Weights of a small GPT-style language model, trained from scratch on English Wikipedia.
Size: 11 layers, MLP 1024 tanh GELU, vocabulary 3695.
Architecture: LayerNorm before each block, no biases in attention or MLP, untied embeddings, attention and MLP in parallel.
Each number is 128 + 24 x the weight over its row's rms, rounded and kept within 0 to 255. Layers, rows and columns count from 0. The size above them is the row's rms in percent of the matrix's.

# layer 2 attention value, 256x256, rms 0.151, rows 171-181, columns 128-191
size [ 94 105  99  98 105 101 103 100  95 100 101]
[[ 65 116 145  93  95 151 134 145 166 141 137 151 136 134 117 115 131 134 111  69 155 108 164 127 122 141 104 109  76 122 125 101 144 130 143 155 105 104  77 138 141 186 143 142 129 120 112 109 129 167  90 135 159  95 152 140  99 129 133 108  81 202 186 106]
 [145 146 123 103 117 122  93 135 144 131  76 122 162 155 140 127 143 112 160 178  84 123 136 118 129 113 159 174 165 140 145  93 105  75 155 116 120 142 113 152 122 168  94 130 146 146 148 141 154 122 138 114 140  86 101 133 128 196 129 135 133 132 174 139]
 [160 121 122 146 117 166 132 131 128 136 119 120 122  98  78 123 155 128 102 163 150  97 129  94 154 151 146 132 160 137 121  87  95  98 146 125 162  94 136 142 131  85 131 156 153 119 150 117 112 136 177  85 160 152 122 127  91 114 148 110 121 165 137 135]
 [120 115 146  63 139 131  89 133 111 121 112 151 151 144 134 144 121 131 120 177 167 100 114 105  78 120 130  82 125  99 156 107 117 109 151 113 111 133  77 161  78 135 144 104 109 157 131 122 153 148 112 152 140 105 124 132  91 127 122 138 101 116 146 137]
 [153 111  99 133 198 125 147 130 161 126 163 112 123 151 121 163 138 119 116 120 100 152  95 151 129 106 129 120  95 118 124 124 138 152 140 141 177 126 148 109 143 128  91 138 107 155 136  93 111 100 135 147 139 102 132 127 113  90 129 133 120 120 153 131]
 [149 145 135 104 160 192  99 104 178  94 124 122  82 148 102 118 126 139 112 159 135 125 101 112 109 143 100 115 126 110 136 127 138  73  83  77 111 130 159 150 130 164 129  95 133 145 125 133  72 170 123 126 169 161 112 114 140  96 101 165 108 104  91 132]
 [155 157 123 102 156 137 185  87 142 138 130 143 180 169 115  81 131 137 100  90 132 177 115 128  99 116  96 138 124 121 143 182 135 123 138 151 125 123 140 165 138 133  95 185 136 110 109 122 140  96 136 158  94 111 136 138 112 160 130 130 138 111 121 150]
 [ 96 130 108  98 144 120 132 127 136 137 126 136 149 128 102 139 153 176 137 131 117 125 117 139 126 148 174  76 139 119 150 111  82 117 139 107 110 137 131 110  59 159 136  64  90 161 119 144 139 147 127  96 140 133 139 173 124 104 103 131 121 142 148 166]
 [132 138 162 144 145 103 110 110 185 153 129 113 145 138 104 129 124 111  98 151 117  71 141 134 170 142 102 122 130 103  91 130 123  95 125 144 154 100 151 121 110 128 151 110 127  99  97 141 108 130 113 125 155 124  65 104 155  90 176  68 109 159 166 141]
 [106 101 115 110 108 143 139 160 152 141 109 150 156  92 127 109 101 143 126 137  92  99 110 135 140 110 154 109 155 103  91  79 123 152 110 116 137 118 116 141  69 157 158 159 116 139 110 123 156 173 147 116 144 116 121 139 159 124 120 124 162  98 107 121]
 [135 123 125 113 183 162 137 111 103 126 112 149 129 107 126 111 150 144 127 120 139  77 154 115 161 159 139 129 138 137 169 136 135 148 113 109 124 140 144 204  88 168 167 134 108 121 117 134 112 140 144 116 138 130 114 158 113 121 142 140 115 138  99 146]]
# layer 2 attention output (transposed), 256x256, rms 0.132, rows 171-180, columns 128-191
size [ 98 111 105 100 100  95  98 100  96  98]
[[147  84 136  95 109  69 124 119 106  87 114 119 111 108 122 133 120 119 131 119 118 118 154 139 157 142 147 158  91  52 120 124  87 143  65 160 137 179 123 143 112 132 110 119 115 130 142 125 127 115  87 136 148 125 116  93 149 130 143  91 129 129 135 142]
 [120 112  81 167 109 136 171 113 145 108 149 164 138  93 124 129 128 145 113 119 151 116 102 101 116 135 120  94 173 125 100 117 157 164 161 146 131 120 119 133 109 121  75  94 168 140  87 105 119  51 115 148 120 167 128 123 151 109  85 140 136 143 115 130]
 [107 114 115 135 158 136 147 118 141  99 146 118 103  77 123 144 136 142  97 142 105 132 187 118  93 130 113 111 122 102 111  99  87 118  87 128 117 160 117 151 109  65 132 133 143 133 124 112 138 129 146 119 139 107 103 118  82 136 149 114 130 114 145 126]
 [124 161 135 130 167 116 115 100 107 151 126  91 120 173 129 132 148 104 158 148  77 178 106  88 160 148 118 117 120 123 124 134 132 137 158 103 128 148 143 109 164 118  89  88 172  94 132 133 109 154 147 151  80 144 127 116 126 122 139  93 189 120 115 157]
 [124 140 157 140  96 150 145 148 126 134 169 136 120 116 113 148 129  80 132 112 129 128 138 142 131 182 153  85 134 179 134 142 141 142 140 139  85 100 130 152 129 133 138 140 139 109 148 130 117 107  99  93 152 138 157 119 101 112 133 123  81  94 161 104]
 [ 98 134 175 149 107  67 123 115 114 121 130 151 118 131 134 135 118 129 103 142 136 116 138 153  91 168 143 111 126 133 111  66 101 113 116  75 139 124 164 150 128 183 147 153 152 122 179 116 131 141 182 110 120 124 137 124  60 135 123 116 131 127 128  91]
 [101 139 129 132 110 105 130 158 134 133 118 130 127 104 114 120  98 126  80 158 137  93 118 100 174 104  94 128  92 154 139 109 113 131 110 102 125 157 163 123 105 169 121  98 127 128  93 125 109 111 134 128 123 158 155 144 153 169 155 151 108 139 125 134]
 [137 100 133 153 127  84 129 101 146 138 117 105 106 148 128 147 168 105 158 138 117 143 143  91 100 147 126 142 121 125 147 119 125 120 125 139 144 128 127 118 127 134 111 121 130 163 128  65 169 164 150 142 105 148 127 127 127 147 149 107 169 148 137 113]
 [130 114 105 121 129 140 126 122  85 107 125 118 179 143 168 122 124 159 179  86 142 107 134 167 121 128 117 131 146 127 129 146 104 166  58 174 126 137 134 144 143 122 126 154 109 122 151 119 120 132 143 147 127 148 145 146 103 132 148  97 145 150 110 144]
 [158 116  77 129 140  82 131 127 138 116 147 130 118 143 136 144 107  68 104 177 158 118 107 122  92 103 126 120  98 150 114 153  90 101 154 137 144 102 118 138 113  63 122 120 127 188 143 126 131 112 141 129 104 155 145 103  93 105 124 136 118 116 157 124]]